config.toml
num_key_value_heads = 4
intermediate_size = 1024
norm_place = "pre"
attn_scale = 0.168
optimizer = "adamw"
beta2 = 0.98
weight_decay = 0.2
warmup_steps = 564
Each number is 128 + 24 x the weight over its row's rms, rounded and kept within 0 to 255. Layers, rows and columns count from 0. The size above them is the row's rms in percent of the matrix's.

# layer 7 MLP up, 1024x256, rms 0.0498, rows 280-306, columns 128-255
size [ 93 113  96  97 101 104 107 103  97  92  96 105 109 104  92  96 101 104 103  95  97  99 104  92  99 109  99]
[[118 152 110 100 128 133  99 111 129 144 128 167 156 128 139 115 145 120 115 129 136 152 122 131 119 122 112 137 135 126 112 149 108 142 127 126 116 110 114 112 156  93 139 134 120 127 133 112 136  95 141 126 132 124 118 136 136 128 146 124 123 145 101 105 161 100 141 165 114 153 126 160  87 126 106 172 123 122 122  67 136  61 107 135 150 114 129 158 165 106 107 102 171  96 119 119 113  96 125 146 107 124 142 136 125  93 110 137 160 132 124 126 152 149  82 151 121 155 103 118 140  74 131 177 181 126 139 172]
 [168 122 181 159 131 138 178  96 147 137  98 155 121 172 130  92 127 153 144 127 126 106 112 117  84 114 167 101 129 133  99 125 166  94 106 166 128 152 125 109 127 119  66  82 149 138 131 116 128 155 129 133 144 110 120 139  98 114 148 110 152 128  79  73 154 139 113 145 143 137 140 151 142  82 122  92 111 112 154 133 131 139 114 119 147 159 151 130 144 133 125 132 122  91 145 156 109 114 146  59 128 135 158 110 148  96 115 136 139 120 148 100 129 145 124 159  93 101 141 117 120 114 174  90  87 112  85 148]
 [140 129 136 115 118 163 130 163 109  94 111 100 146 184 127 145 121 135 149 139 125 122 136 179 131 123 137 110 100 121 110 116 120 131  98 110 126 164 167 135 168  91  88 111 136 147 139  99 112 112  98  95 118 144 115 178 149  72 100 130 101 108 120 119 138  99 172 145 136 137  99 165 111 146 132 146 121 122 165 100 145 150 145 110 134 161 146 153 165 144 153  53 141 156 178 119  94  83 141  85 112 136 162 138 118 131 101 126 132 145 145 148 131  68 110 102 147 131 156 157 130 153 157 128 119 105 143 111]
 [122 137  86 146 180 143 132 130 145 117 115 116 101 123 131 141  91 174 119 114 141 117 121 131 127 122 117 102 105 121 102 158 174 107 150 147 102 147 114 130 132 131 115 185  95 100  97  72 123 113 102 164 162 143 132 148 115 146 117 101 126 142 148 103 100 154  84 130 121 119 174 128 138 117 129 169 103 130 152 114 114 160  65 165 150  93 177 112 127  92 148 117 154 117 115  93 129 129 117 137  83 162 120  98 106 118 148  71 134 136 134 160 120 129 122 127 134 119 136 114 118 106 113 104 128 118 126 121]
 [110 192 150 123 113 106 118 145 151 117 110 135 107 152 114 109 151 142 103 124 117  78 140 122 125 136  92 140 156 122 112 106 156 127 145 142 155 131 119 125 110 120 126 105 134  98 127  68 141 120 140 164 167 112 107 155 117 153 128  90 102 123 106 119 155 142 155 185 115 142 106 131 136 101 124 101 106 110 139 120 106 151 108 140 139 146  70 132 192 110 189 101 108 145 155 124 146 157 203  99 150 136 125 157 126  75 127 142 152 125 165 127 169 114  81 111 121  92 127 132  90 120 115 112 138 131 132 142]
 [143 117 133 123 142 131 126  95 141 104 130 128 129 123 137 165  86 166 165  98  97 123 113 144 152  97 138 134 119 160 100 131 112  90 115 152 107 151 127 164 114 147 108 136 126 100 108 140 100 103  94  94 125 136 152 150 115 139 116 138  94 137 138 106 167 143 131 121 131 129 101 144 131 116 117 142 136  99 143  93  88  92 127 130 174 181 133 139 118  59 123 113 126 145 144  82 141  80 112 126 138  93  83 134 156 126 143  96  81 130 141 133 116 118 113 130 179 147 175 140 197 136 138 148 175 154 145 123]
 [168 133 135  97 130 100 124 125 135  81  87 139 115 122 132 146 128 100 132 133 148 148 103 100  80 152  80 109  86 133  68 137 106 107 104 132 125 122 183 152 100 138 130 122 118 126  80 138  86 165 121  89 152 165 115 121 111 135 117 136 135 144 122  93 125 131 131  91 102  95 146 167  97 126 138 175 170 149 134 136 108 121 131 104 148 148 118 142 126 102 102  93 183 133 158 135 144 121 131 167 136 153 143 116 111 121 100 146  78 136 127 114 127 174 134  87 130 159 119 127 143  80 141 132 138 108 134 169]
 [131 166 140 104 129 117 175 146 154 170 144 114 134 109 131 116 149 149 110 125 132 147  80 144 102 119 152  81  95 119 151 146 115 127  97 108 128 130 127 134 134 104 137 164 128 123 133 133 155 151 128 153 127 183 110 166 154 102 207 154  95 132 134  79 124 127 127 161 137 101 154 164  97 138 106 151 145 131 123 116 140 125 121 108 118 129 164  86 162 110  99 137 115  90 106 171 123  93 130 140 111 134 140  92 124 145 105 125 130 131 166 113 137 140 102 142 135 150 150 125 141  81 161 100 138 102 108 150]
 [119 127 127 155 111 118 154 150  80 109  69 101 147 139 168 103 128 117 116 125 128 144  95 116 177 120 128 117 136 106  84 121 162  76 102 102 112 122 109 173 137 143 111 133 122 135 127  96  71 136 113 117 137 152 149 130 136 125 140 118  98 134 139 131 124 128 127  91  88 123 129 164  97 123 117 154 121 139 149 113 134 103 132 121 112 182 137 126 187 145 113  63 154  99 100  83 120 102 147  95 136  97  97 156 115 113 141 112 145 122 136  95 155 141  82 145 137  91 117 145 126 119 116 117 142 118 139 164]
 [114 129 124  97  93 149 114 158 113 116 150 153 122 129 111 121 108 134 115 137 116 105  88  93 143 123 103 102 115  91 151 170 142 150 128 169  93 143  99 109 109 117 120 112 129 165 130 118 138 176 142 164  69 107 112 123 126  94 107 164 110 162  91 139 146  85 139 147 113 115 149 156 135 123 107 166 110 156 123 121 165 132 138 131  96 112 155 141 164 112 114 115 142 140 141 120  80 116 131 133 139 106 113 105 109 165  91 124 101 123 164 142  88 161 123 150 140 134 118 114 178 164  71  99 111 146 119 123]
 [140 136 131  87 138 141 126 188 117 147 124 111 115 171 112 144 192 110 142 115 122 116 142 132  90 128 120 102 158  89 126 103  76 106  91 109 122 167 100 152 140 108  99 126 142 135 104 111 112 149 108 145 144 151 119 121 158 126 118 120  86  88 130 153 118  87 158 144 115 139 133 141 105 146 113 104 148 110 132 146 125 112 110 137  94 142 107 136 192 118 124 110 170 131 151 134 121 139 111 144 113 157 132 156 138  69 144 136 148 136 154 152 107  94 154 123 123 124 120 166 139 141 114 128 135 174 158 109]
 [138 111  95 141 111 120 163 137 171 133  92 108 116 142 152 140 163 139 123  86  65 120 164 139 155 149 150 123 145  88 151 117 170 127 133 170 153 118 112 120 136 146 118 101 126 111 107 127 112 123 117 144 138 122 104 130  89  81 177 127 109 128 130 129 148 104 124 110 127 160 125 158 136 117 134 114 147 142 128 111 137  89  87 136 151  93 146 148 101 158 144 115  96 115 160 104 121 118 171 122 143 154 193 122  74 106 148 114 117 149 164 108 119 131 112  90 106 136 150 178 125 145 106 104 144 130 140 138]
 [154 130 193 134 180 114 157 131 125 149 143 108 145 131 100 127 160 145 121 164 101 131 115 165 127  87 101 120 120 126 104  96 119 159 134 132  94 121 153 156 116 111 125  96 120 164 132 194 128 110  97 138  79 169 161 146 150 116 150  86  98 110 132 126 158 126 117 154 109  85 105 148 111 116 133  73 112  83 126 121 135 127 114  91 131 122 154  73 138 135 118 105 106 142 172 144 107 115  89 152 147 141 137 116 137 144 109 124 133 127 186 140 107 119 108 123 105 103 151 155  89 118 153 131 119 174 117 113]
 [151 154 160 151  86 102 135 141 164 111 126 186 159 145 159  93 127 153 153 127 105 129 161 157 109 157 135  97 111 108 156 133 108 121 111 142 128 120 129 156 123 106  76 145 121  81  98 122 156 156 136 163  75 164 116  95 144 147 135 154 110  87 124 163 142 124 156 155 136 140 130 118 119 154 127  99 138 124 102  97 126 161 104  94 133 118 165 122 182 139 129 115 128 101 188 110 137 163 147  83 153 119 115 127  99 118 135  96 130 139 146 121  90 131 154 121 121  95 177 169 153 153 148  89 150 159  89 126]
 [134 116 150 116 140 124 187 117  93  64 110 108 109 119 106  77  95 114 147 141 142 140  99 153 131 109 119 139 128 156 136 141 166 115 128 142 111 104 167 187 125 136 113 120 107 124 105 149 138 144 101 123 141 150 151 109  87  77 121 113 104 140 114 136 103 171 117 133 111 138 145 116  50 101 111 149 142 163 139 130 119 162 133 118 118 143 188 133 111 142 165 135 166 103 111 123 122 110 168 122 110 106  80 104 150 127 119 109 165  79 118 166 141 170 126 140 167  86 136  86 136 146 161  98  93 143 109 120]
 [151 148  94 126 120 114 138 136 157 105 130 104 117 133 120 161 157 175 134  95 147 129 133 151 144  89  95 105 132 146 120 103 115 122 110 146 144 111 119 114 140  90 126 116 147 102 157 120 130 125 127 117 139 156  90 153 101 150 100  72 110 100 118  89 124 129 130 159  83 136 132 133 136  91  80  98 102  87 151 109 130 148  97  87 146 159 119 133 174 106 122 141 148 155 136  94 136 130 169 128  95 123 122 153 119 149  97  91  96  90 124 154 133 127 137 132  87  82 139 120 139 129 129 116 131 117 120 168]
 [173 106 127 153 140 131 144 161 116  84 106 127 118 130 153 116 113 118 104 102  67 148 152 112 155  74 108 134 127 117 118 143 179 122 103 119 115 133 142 124 128 116 104 106  82 118 116 123 136 109  98  87 166 104 108 124  86 107 141 138  98 112 118  93 126 127 119 109 126 106 141 134 124 154 113 147 134  90 192 144 129 108 160 124 125 108 180  80 111 108 129 124 159 140 119 122 120 130 143 155 131 120 162 135 133 144 140 127 126 111 141 130 154 140 122 107 166 130 178 140 166 135 132 108 131 120 134 116]
 [142 153 131  98 138 137 169 150 140 110 126 137 131 114 101 108 125 132 100 107 132  92 118 147  95 132 173  90 139 109 115 129 136 138 112 135 143 119 110 131 130 108  91 157 137 113 148 122 114 100 152 160 125 132 135 161 144 154 157 144 110 123  95 126  91 126 126 151 132  89  91 101 143 111 108  99 134 106 137 120 126 166 103 114 149 151 156 112 175 138 194 128 106 124 137 118  92  88 143 126 129 139 180 116 159 107 111 120 145 132 214 171 134 108 104 154 111  61 116 123 108 121 133 159 127 162  98 137]
 [163 146 106 144 141 136 108 129 165 155 128 148 142 142 109 140 101 133 155 139 125 194  79 113 157  99  92 153  86 122 122 133 161  76 132  90 100 151 145  68 115  88  83 129 121 139  88 142 116 124 131 127 109  93  97 128  85 113 128  97 100 125 149 136 112 140 123 134 103 121 113 133 129 130 110 121 143 122 108  83 127 127  99 167 142 122 154 106 104 109 116 128 161 150 141 172 161 117 122 120 126 127 129 102  96  58 112 118 198  88 164 153 118 133 170 141 125 126 140 153 176 103 132 114 118 115 104 104]
 [ 97 108 134 175 148 124 170 131 114 140  88 144 175 100 107 145 119  97 122 132 138 144 112 154 107 144 168 110 131 103  96 117 129  78  42 141 103 135  88 144 129 121 130 145 116 131 154 155 148 134 100 131  78 112 158 113  98 132 110 156 144 147 170 152 126 161 119 138 133 103 134 142 104 122 118 158  98  92 126 125 144 134 101 169 166 148 110 128 105  55 129  96  93 116 111  93 143 116 154 130 111 133 133  77 129 119 168 125 129 114 110 169 115 126 114 100 139 100 110 140 141 133 131 121  90 129 106 158]
 [159 159 148 107  79  65 135 108 102 145 135  97 157 158 133 174 173 105 140 109 124 105 141 117 129 117 127  76 144 123 104 157 125 147 125  86 121 127 139 156 131 122  91 128  87 183 122 109 176 155 106 162 150 140 145 101 169 128 134 124 129 144  98 108 152 113 177 128  99 153  94 140 124 112 143 154 116  98  95  99 127 116 133 145 118 170 110 129 159 172 138  87 125 124 132 172 105 134 145 153 136 120 124 181 103 118 143 121 166 110 128 115 152 164 115  93 155 128 112 129 171 107 136 130 142 144 121 100]
 [129 128 186 127 104 131 112 110 129 100 120  85 146 137 139 180 106 153  81 108 130 115 108 135 147 103 105 138 112 114  83 121 140 107 148 117 127 116 107 152 131 114 128 123 106 159  79 147 102 159 130 165 144 112 139 137 133 161 141 135 113 115  79 101 141 143 115 165 106 129 110  90 109 132 140 128 101  94 152 127 148  78 116  92 152 143  94 104 141  89 119 118 131 150 152 126 103 143 115 141  91 190 127  97 127  89 180 113 178 113 144  99 156 103 127 139 114 113 131 100  94 125 122 132  99 130 114 137]
 [119 110  94 128 116 101 158 123 164  81 101 105 131 130 133 132 152 104 116 130 134 122  82 125 139 101 113 149 138  82 165 141 130 107  79 150 151 151 131 171 132 137  82  62 101 144 155 134 130 125 116 105 107 126 135 143 142 146 119  95 101 114 155  98 144  82 125 137 117 115 119 128 109 165 102 118 125 112 122 148 119 112  98 125 134 110 136 105 124 161  99  93  78  99 114 115 142 116 110 114 123 110 113 151 106 138 137 111  99 100 119 149 122 151  90 100 180  78 149  95 129 143 132 151 118 150 109 102]
 [124 155 163 145 160 117 156  90 123 151 152 158 153  80 137 149 139 151 153 166 132 137  86 149 111 137 135 140 106 135 152 119 165 108 120 152 169  87 143 132  95 119 126 108 130 150 130 120 157 168 111 129 106 122  99 104 167 148 143 110 115 146 112 145 140 152 143 123 120 126 154 191 104 142 143 121 178 148 131 140  87  80 111 111 139 114 103 135 158 115 130 146 162 133 147 121  88 116 126 125 145 159 120 127  76 159 135 172 164 136 174 140 146 147 151 158 120 154 130 108 102 151 134 114  84 135 111 130]
 [131 168 125 181 140 127 121 116 124 111  97 115 110 102 151 135 137 112 115 122 104 106 124 147 146  92 114 159 140 155  82 145 113 102 141 128 150 151 146 131 131 109 137 130 139 140 127 138 150 121 150 176 131 129 143 174 131  95 137 147 166 114 145 123 164  92 148 145 112  86  99 136 149 112 116  79 129  63 106 105 130 116 111 146 133 107  89 147 168 120 121 119 124 147 125  76 137  82 170 132  63 118 129 132 103 114 155 142 132 125 128 135 124 152 109 126 114 111 143 137 128 162 178 148  75 106  84 122]
 [ 92 145 185 114 136 118 176  92 129 148  98 153 116 118  78  68 101 178 134  66 127 140 107 124 133  91 125 103 152 131 140 150 126 131 104  99 110 106  99 142  81 102 126  96 116  87 111 139 150 163 124 138 132 139 156 158 128 151 109 118 126 138 133 173  93 116 116 119 102 151 131 154  84 131 132 137 132  86 148 139 151  74 137 142 141 118 164 132 140 127 141 134 151  76 137  91  75 131 181 139 132  93 138 155 117 122 136 125 125 129 144 164 118 145  98 118 187  74 138 133 158 119 122 127 104 125 118 112]
 [145 107 117 153 107 150  91 136 122 120  84 133 125 149 122 138 139 154 124 113 150 124  93 127 106  93  62 104  92 150 108 120 147 103 108 116  79 140 136 116 120  93 136 122 116 158 141 157 153 137 112 163 109 112 113 192 162 110 144 104 146 131 119 103 132 171 144 161 142 108 157 159 109 126 115 126  85 162 109 129 136 142 131 108 138 125 127 159 128 159  88 150  86 155 111 117 121 152 142 155  97  91 186 160 146 172  84  89 123 145 143 102 153 137 106 131 116  83 163 110 118 109 121 103 103  77 101 102]]
# layer 7 MLP down (transposed), 1024x256, rms 0.0468, rows 280-306, columns 128-255
size [ 93 109  93  97 100 104 103 103  97  99  97 105 110 106  94  95 100 102 104  93  97  98 109  94  96 108  99]
[[ 99 160 138 142 142 130 107 139  93 126  84 120 176  87 108  96 145 152 155 122 137 183 124 106 147  91 121 117 167 123 162 106 131  98 120 164 155 115 129 155 141 103 124 128 148 104 123 142 128  96 120 104 102 166 123 119 144  94 126 171  88 131  82  86 177 108 151 136 128 120 133 132 163 113 129 111 111 127 126 137 101 113 134 144 120 164  97 156 171 157 162 150 150 114 154 116 148 174 131 134 126 124 132 167 165 132  89 120 120 110 118 130 179 165 121 147 121 149 111 118 127 124 144 124 139  94 119 116]
 [124 139 147  98 166 143 112 130 151 147 158 133 179 106 107 136 104  84 143  87 104 126 129 119  89 137 137 155 102 113  89 107  92 150 182 115 155  88 154 100 137 116 119 105 138 106 147 124 106 134 120 136 144 101 148  98  86 131 125 125 145 171 127 125 100 150 116 142 113 100 138 114 156 125 127 116 111 120  87 117 105 113 129 195 153 139 134 128 160 122 176 133 119 160 157 116 115 126 137 116 127 130 151  83 129 124 155 165 131 170 128 163 130  50  92 113  97  89  99 137 119 132 133 110 122 114 140 112]
 [105 124 138 136 181 129 128  81 136 145 117 138  84  86 147 125 109 130 145 138 135 188 116  90 149 125 139 100 124 115 115 150 144 164 137 160 153  71 118 127 148 166 159 117 101 145 131 169 142 143 100 129 147 129 116 145 106 166 184  74 170 161 139 129 101 155  75 130 119 106 107  84 120 155 133  76 126 132  92 127 100 129 110 141 131  55 104 132 115 105  97 182  85 123 136 132 131 185 141 131 134 138 130  73 133 152 156 122  99 115 129 182 127 156 113 140 119 159 131 128 143  98 100 145 133 170  84 135]
 [ 90 104 124 120 110 141 120 141 112 160 137 119 153 101 129 114 119 104 107 161 150 122 122 167 129 139 155 121 112 125 110 152 157 149  79 123 149  98 122 134 142 113 143 137 182  85 108 112 125 170 106 143 133  98 163 152 142 151 120 122 128 112  65  98 119  85 107 159 166 123  94 133 173 137  86  87 133 149 150 146 111 159 120 143  80  97 128 185  68 152 131 129 113 117 123 121 107 115 141 131 146 156 121 109 117 142  96 160 101  96 108 107  86  89 181 118 104 128 147  97 154 136 160  93 142 122 131 114]
 [124 106 157 172 140 148 109 112 160 138 112 119 168 102  89 127 135  94 171 150 149 112 165 148 125 127 144 117 102 117 116 103 107 112 141 119 130 122 120 140 137 154 136 105 100 145 131 126 123 130 118 131 154 102 183  98 123 157 140 161 134 135 120 150 134 148  84 148 207  95 131  98 146 129 142  75 119 148 120 170  96 103 114 119 125 142 107 108  99 141 130 155 147 101 153  85 100 112 143 133 120 129 133 116 125 149 137 109 128 124 153 150 141 146 178 113  99 122 109 139 153 113 145 108 126 110 126 141]
 [120 107 161 110 120  70 144 134 136 108 124  82  92 122 129  95 136 104 144 154 143 112 126 108 107 163 137 124 119 123 124 101 129 170 141 139 169 150 120 147 142 124 162 128 143 157 129 134 129 136 133 135 100 156 141 134 158 117 109 102 164  57 118 112 155 116 129 107 180 133 140 126 138 120 125 139 117 135 135 104 165 131 117 144 177 115 141 127 115 101  96 126 143 137 125 127 136 124 125  84 145 138 118 137 137 147 105 105 107 139  83 101  82 155  75 149 146 100  90 107 160  80 111 114 138 112  70 115]
 [168 136  88 131 132 154 132 126 121 159 135  86 139 151 111 137 135 144 154 116 114 137 115  93 126 128 134 125 145 190 159  88  53 129 117 130 193 128 107 138 161 131 139 121  98 109 157  64 124 161 133 117 129  88 124  95  90 119 123 164 151 154 129 134 170 155 123 111  83  88 138 104 165 149 130 113 115 129 105 104 131 120 113 146  96 161 108 145 131  94 138 147 124 146 119 104 112 120 191 116 109  64 114 115 141 112 153 145 132  87 120 151 126 108 128  85 128 108 132 122 160 115 143 178 147  81 154 100]
 [133 138 106 157  92 126 121 108 120 154 116 157 113 147 106 133 111 127 106 155 191 105 129  82 125 133 100 108 118 126 153  95 113 148 126 122  89 128 111 140 111 125 118 142 135 110 157 130 128 124 178 149 158 144 130 139  83 120 134 141 180  81 126 124 150 160  75 121 158 109 158 108 102 184 115 134 160 128 111 149 111 133 142 116 152 146 126 135 145 140 155 117 152 148 118 152 131 102  97 123 206 126 135 165 149 147 110 136 115 129 153 113 139  76 145 120 139 141 155 129 150 114 144 180 124 116 112 131]
 [154 110 148  88 115 109  89 153 110 113 140 106 110 129 133 169  89 151 118 150 121 151 135 100 186  95 106 151 143 150 145 102 103 164 136 103 109 100 129 110 175 145 174 141  97 131 154 116 168  74  98 144 145 135 118 110 117 118 112 148 110 133 152 127 122 123 155 153 104 152 122 135 122 131 175 139  77 135 168 101 168 115 128  71 161 144 150 110 168 152 189 168 152 170 107 150 116 129 126 160 149 101 165 157 128 142 166  93  97 167  90  93 140 115 146 126 152 113 160 109 135  98 144 141  86 142 131  96]
 [167 109  97 102 144 162 172 120 132 120 123 135 146 136 122 125 147 132 142 136 128 178 164 153  48  89  87 106  89 126 111 154 160 150 173 117 131 101 149 125  96 133 144 132 135  53 100 125 139 107  97 109 170 146 164 111 141 135 127 119 141 135 115 118 115 138 122 105 135 116 119 125 130 104 109 135 121 116 122  92 122 144 118 167 143  56 122 128  91 104 125 142 134 107 112  94  98 137 175  97 155 137 154 161 129 150  99 163 118 129 116 118 154 142 144 100 136 147 103 107 107 105 129 111 130 129 125 134]
 [112 176 128 137 118 113 135 124 112 121 109 108  95 113  96 123 112 117 111 125 101 155 111  49 150 143 134 108 138 154 139 156 119 129 182 141 130 109 139 143 114 178 152  99 175 116 155 110 133 129 132 125 151 102 107 123  96 131 136 111 129 148 103  67 119 173 129  99  95 137 126 104 109 110 113 129  88 126 142 153 143 112 132  98 148  87  83 153  99 106 114 108 121 128 134 167 121 146 152 126 170 117 127 137 168 115 160 109 102 110 132 105 125 129 129 125 130 158 125  83  98 122 169 137  84 128 118 160]
 [134 149 123 110 136 118 140 135  84 103  95 177 106 141 121 128 154 108 162 138 151 173 123 119  97 151 120 114 142 128 141 136  94  67 134 112 114 119 149 138 103 127 135  94 104 139 186 129 126  99 130  89 159 127 144 156  88 139 131 127 126 157 120 136 127 143 146 109 131 106 111 100 114 147 148 127 168  83 109 131 132 130 147 142  96 179 131 160 152  96 135 162 129 130 134 157 107 123 148  99 143 119 112 129  98 111 159 123  91  86 126 131 137  93 125  98 121 108 166 114 105 109 161 140 156 120 130 144]
 [127 152 153  89 124  88 158 146 106 142 124 155 119 106 145 110  93 130 145 130 154 115 135 118 104 125 162 137 127 126  97  84  84 119  84 105 102 113 131 128 121 138 108 137 128 120 119 136 116 171 124 134 147 175 103 112 136 116 105 148 141 146 146 133  84 179 127 137 149 153 127 172 110 125 134 158 126  77  98 126  66 141 125 153 110 204 150 129  99 127 130 155 104 142  60  71 146 103 126 118 158 136 138 110 167 146 159  96 128 146 133 144 110 117  97 107 136 159 122 149 135 131 153 151 138 169 125 109]
 [130 156 143 100 129 186 136 154  77  96 110 119 101  94 119 151 127 122 115 120 145 116 105 101 132  94 136 119 144  74 176  99 152 130 140 143  69 120 129 116 121 127 166 100 147 101 155 107 128 122 126  84 131 101 132 120 133 140 106 112 175 114 115 129  83 105 163 124 127  77 149 153 156 109 109 140 139 143  67 126 108 121 142 133 117 121 137 156 166 136 124 145 111 120 146 136 144 140 150 179 102 127 148 162 189 181 119 111 127 122 149 146 120 156 120 142 111 157 141 107 133 105 131 161  92 115 158 150]
 [135  74 129 127 138 130  98 130  85 141 155 172 148  96 119 132  84 130 113 164 161 137 100  75 137 133 114 133 124 135 125 155 103 156 130 136 132 139 109 112 122 147 123 146 121 137 119 116 131 121  85 118 111  98 110  76 142 103 109 128 130 159 165 114 118 114 145 109  99 162 121 129 114 174 148 106 153 164 114  99 117 177 108  85 133 147 130 157 167 117 129 154 138 148  95 134 145 157 103  97 152  93 136 141 133 144 147  87 135 136  85 111 114  61 124 156 142 149 144 133 139 136 125 133 151 125 124 115]
 [161 112 117 112 161 114 101 104 158 124  73 140 106 126 127 114 144 135 140 135 107 158 115 112 145 131 160 135 109 142 155 154 137 132 149 162 102 103 152 137 118  96 161 133 148 112 144 131 142 127 141 137 184 182 160 155 123  42  99 108 160  92 121 186 128 109 143 150 133 112 107 110 165 168 162 119 123  81  84 143 147 140 129 134 103 165 118 123 117 145 135 127 151 132 162  94 112 163 150 144  89  94 118 145 134 134 120 134 108 147 125 137  95 128 136 134 102  87 123 125 141 160 134 161 146 118 132 166]
 [117 151 154 137  94 151 158 143 117 145  81  89 126 130  84  91  74 100 119 152 101 121 128 133 152 117 166 125 158 134 116 134 156 153 125  84 109 119 197 127 172 131 163 104 103 165 168 116 141 100  97  90 157 150 124 140 110 117 144 137 138 129 110 124 133 118 113 149 112 143 112 133 134 158 140  97 120 104 147  83 168 120 152 108  91 158 156  97 155 116  94 126 128 124 109 106 103 123 131  63 132 127 154  77 161 118 114 118 104 138 152 114 143 133 122 151 123 121  84  54 152  98 157 137 165 132 105  94]
 [ 81 118 133 115  96 127 108  97  96 103 112  72 102 114  89 126 113  76 150 164 120 114 174  91 134 117 138  95 121  97 155  74 125 124 122 141 182  84 128  98 110 104 176 101 117 147 114 123 154 128  78 130 129 147 112  90 114  90 122  77 160 147 125 122 119 110 154 135 128  96  85 103 157 136 143 154 116 150 134 119  98 102 128 135 165 148 132 141 141 132 111 136 117 106 128 127 137 130 134 145 162 130 105 117 148 105 168 115 118 131 114 116 120 111 105 150 155 126 116 149 123 163 140  98 142 135 161 165]
 [125 123 147 138 154 134 136 131  90  99 127 162 131 104 170 118 133 107 172  83 118 145 112 144 131 118  97  87 105  93 120 145 140 146  96 147 106 142 157 134 125 151 131  95 131 115  78  75 127 111  97 133 149 146 102 120 145 147 141 128 123 120  62 111 175 116 104 122 114 131 118 117 132  95 175 103  88 105 111 158  88 118 124 143 162 109 129 130 150 152 105 123 100  91 139 158 139  82 153 145 125 160 142  83 154 114 128 146 179  99 138 153 110 158 108 149 137 154 123 108 126 100 135  99 122 114 115 124]
 [150  95 128 150 127 158 133 116 108 129  91 133  95 133 123 140 154  95 129 124 151 151 152 124 120 183 135 114 100 105 100 175 141 153 158 171 127 148 146 113 127 117 104 164 132 157 154 127 127 174 172 158 104 146 132 148 136 150 140 140 160 133 117 138  82 144 151 135 153 128 158  99 174 109 131 176 139 117 126 112 147 128 151 114 111 138  94 138 138 162 131 117 129 137 111 123 147  97 158 141  99 140 145 183 134  91 135 132 130 130  90 109 137 142  99 159  94  95 136 147 103 115 156 138 169 122 144 190]
 [105 123 100 157 116 112  83 138 130 144 170 110 109  86 158 141 102 125 125 135  99  92 159 151 154 130 123 129 121 183 125 112 139 123 140 132 141  94 129 142 154 119 185 118  86 157 116  94  99  62 128 104 148  98 111 138 113 124 132 101 139 144 144 137 108 136 124 111 136 127 122 119 129 165  81 164 129 123 151 141 134 119 155 139 120 101 111  91  76 158 148 104 108 157 159 111  82 139 122 170 139 161 124  93 171 155 130 139 140 166  99 139  93 125 105 132 111 119 151 101 148 135 156 158 144 155 135 132]
 [139 130 107 105  94 125 120 106 172 104 101 123 109 107 136  98 122  87  81 169 117 104  92 122 138 120 153 140 161 121 150 138 151 184 127 145  96 126 176 106  88 136 183 119 100 117 148 179 116 123 131 130  93 100 167 117  88  94 132 125 110 118 122 115  99 137  78 151 170 130 170 147 159 136 118 139 141 147 160 137 113 149 136 128  96 134 178 104  95 124  89 104 143 152 115 114 132 142 168 123 115 116 118 125 102 148  88 132 103 160 125 149 112 118 140 144 143 127  85 166 131 101 134 163 118 138 124 138]
 [135 164 158 125 130 139 128 156 170 111 154 132 133 117 101 116 135 137 122 118 162 115 141 114 155  77 115 150 103 152 132 151 145 152 133 155 114 141 157 114 108 127 138 116 138 137 142 143 149 186 120 102 132 107 118 105 162 124 103 117 138  73  94 142 140  65 148 135 131 174 106 129 153 158  95 126 125 153 168 144 130 116 145 105 104 158 132 125  97 148  96 134 120 111 130 118 126 105 107 185 111  98 121 129 171 145  97 148  70 124 157 108 122 140 159 135 106 146 150 151 105  75 133 111 115 124 163  88]
 [173 107  82 110 126 116 147  87 159 133  70 108 135 121 147 126  79 107 114 176 127 155 143 158 144 134  93  95 111 111 123 140 173 114 130 112 143 123  82 121 157 118  97 116 152 131 119 120 122 148 104 130 174 132 152 169 152 131 148  75 137  82 145 149 127 150 137 138 109 126 113 135 163 118 111 116 165  71 136 132 142 141 180 171 126 107 127 123 120 144 124 135 113 126 145 136 103 153 145 121 142 111 128 114 110 144 129 122 133 130 133  99 118 129 107 120 171 126 118  98 116 140  95 170 134 127 128 170]
 [148 143 150 116 132 111 133  92 120 100 160 117 122 113 122 149 166  92 116 128 159 124 160 142  98 129  77 157 136 145 102 123 140 131 136 121 132  92 119 137  69 105 122 129 115 109 119 105 120 121 108 104 121 128 137 113 140  77  96 136 125 153  85 127 164 125 167  91 119 121 147 126 118 102 149 124 114 112 134 105 106 172 114 183 122 141  72 163 173 116 118 142 125  71 159  93 172 104 145 105 125 158 159 114 114 107 139 130 117 148 121  93 123 172 117 139 127 105 118 119 130 147 114 114 122 150 119 137]
 [ 97 118 128  90  95 149 144 128  97 131 159 162 130 130  95 122 145 144 126 120 153 129 155 135 117 120 153 135 133 115 100 105 150 118 141 135 139 130 155  91 153 121 117 144 135 119  86 128  62 146  90 134 106 104 138 127  86  99 132 139 138 144 150 133 124 109 106 133 167 195 144  91 138 178 111 153 152 159  94 118 126 174 118 168 126 143 153 112 111 101 170 121 162 133 111 131 161 148 112  84 149 113 122 100 105 119 113 156 111 126 154 134 102  96 124 122 124 145  93 149 111 132 120 169 151 129 101 125]
 [ 90  92 151 108 119  86 123 131 140 144 106 156 124 119 129 120  78 125 118 139 142  97  88 122 129 118 121 146 159 150  53 145 162 125 136  74 116 109 138 150 167 130 129 171 129 103 129 145 119 107  86 135 118 115 149 176 180 156 113 142 123 137 115 119 120  87 143 154 113 108 180 137 146 142 126 133  89 132 131  97 135  74 136 120  92 162 120 111 132 182 120 152 126 150 112 116 143 138 124 115 117 121 143 181 149 139 113 119 165 179 137 103 102 132 160 109 104 135 139  80 129 123 128 121 142 136 128 134]]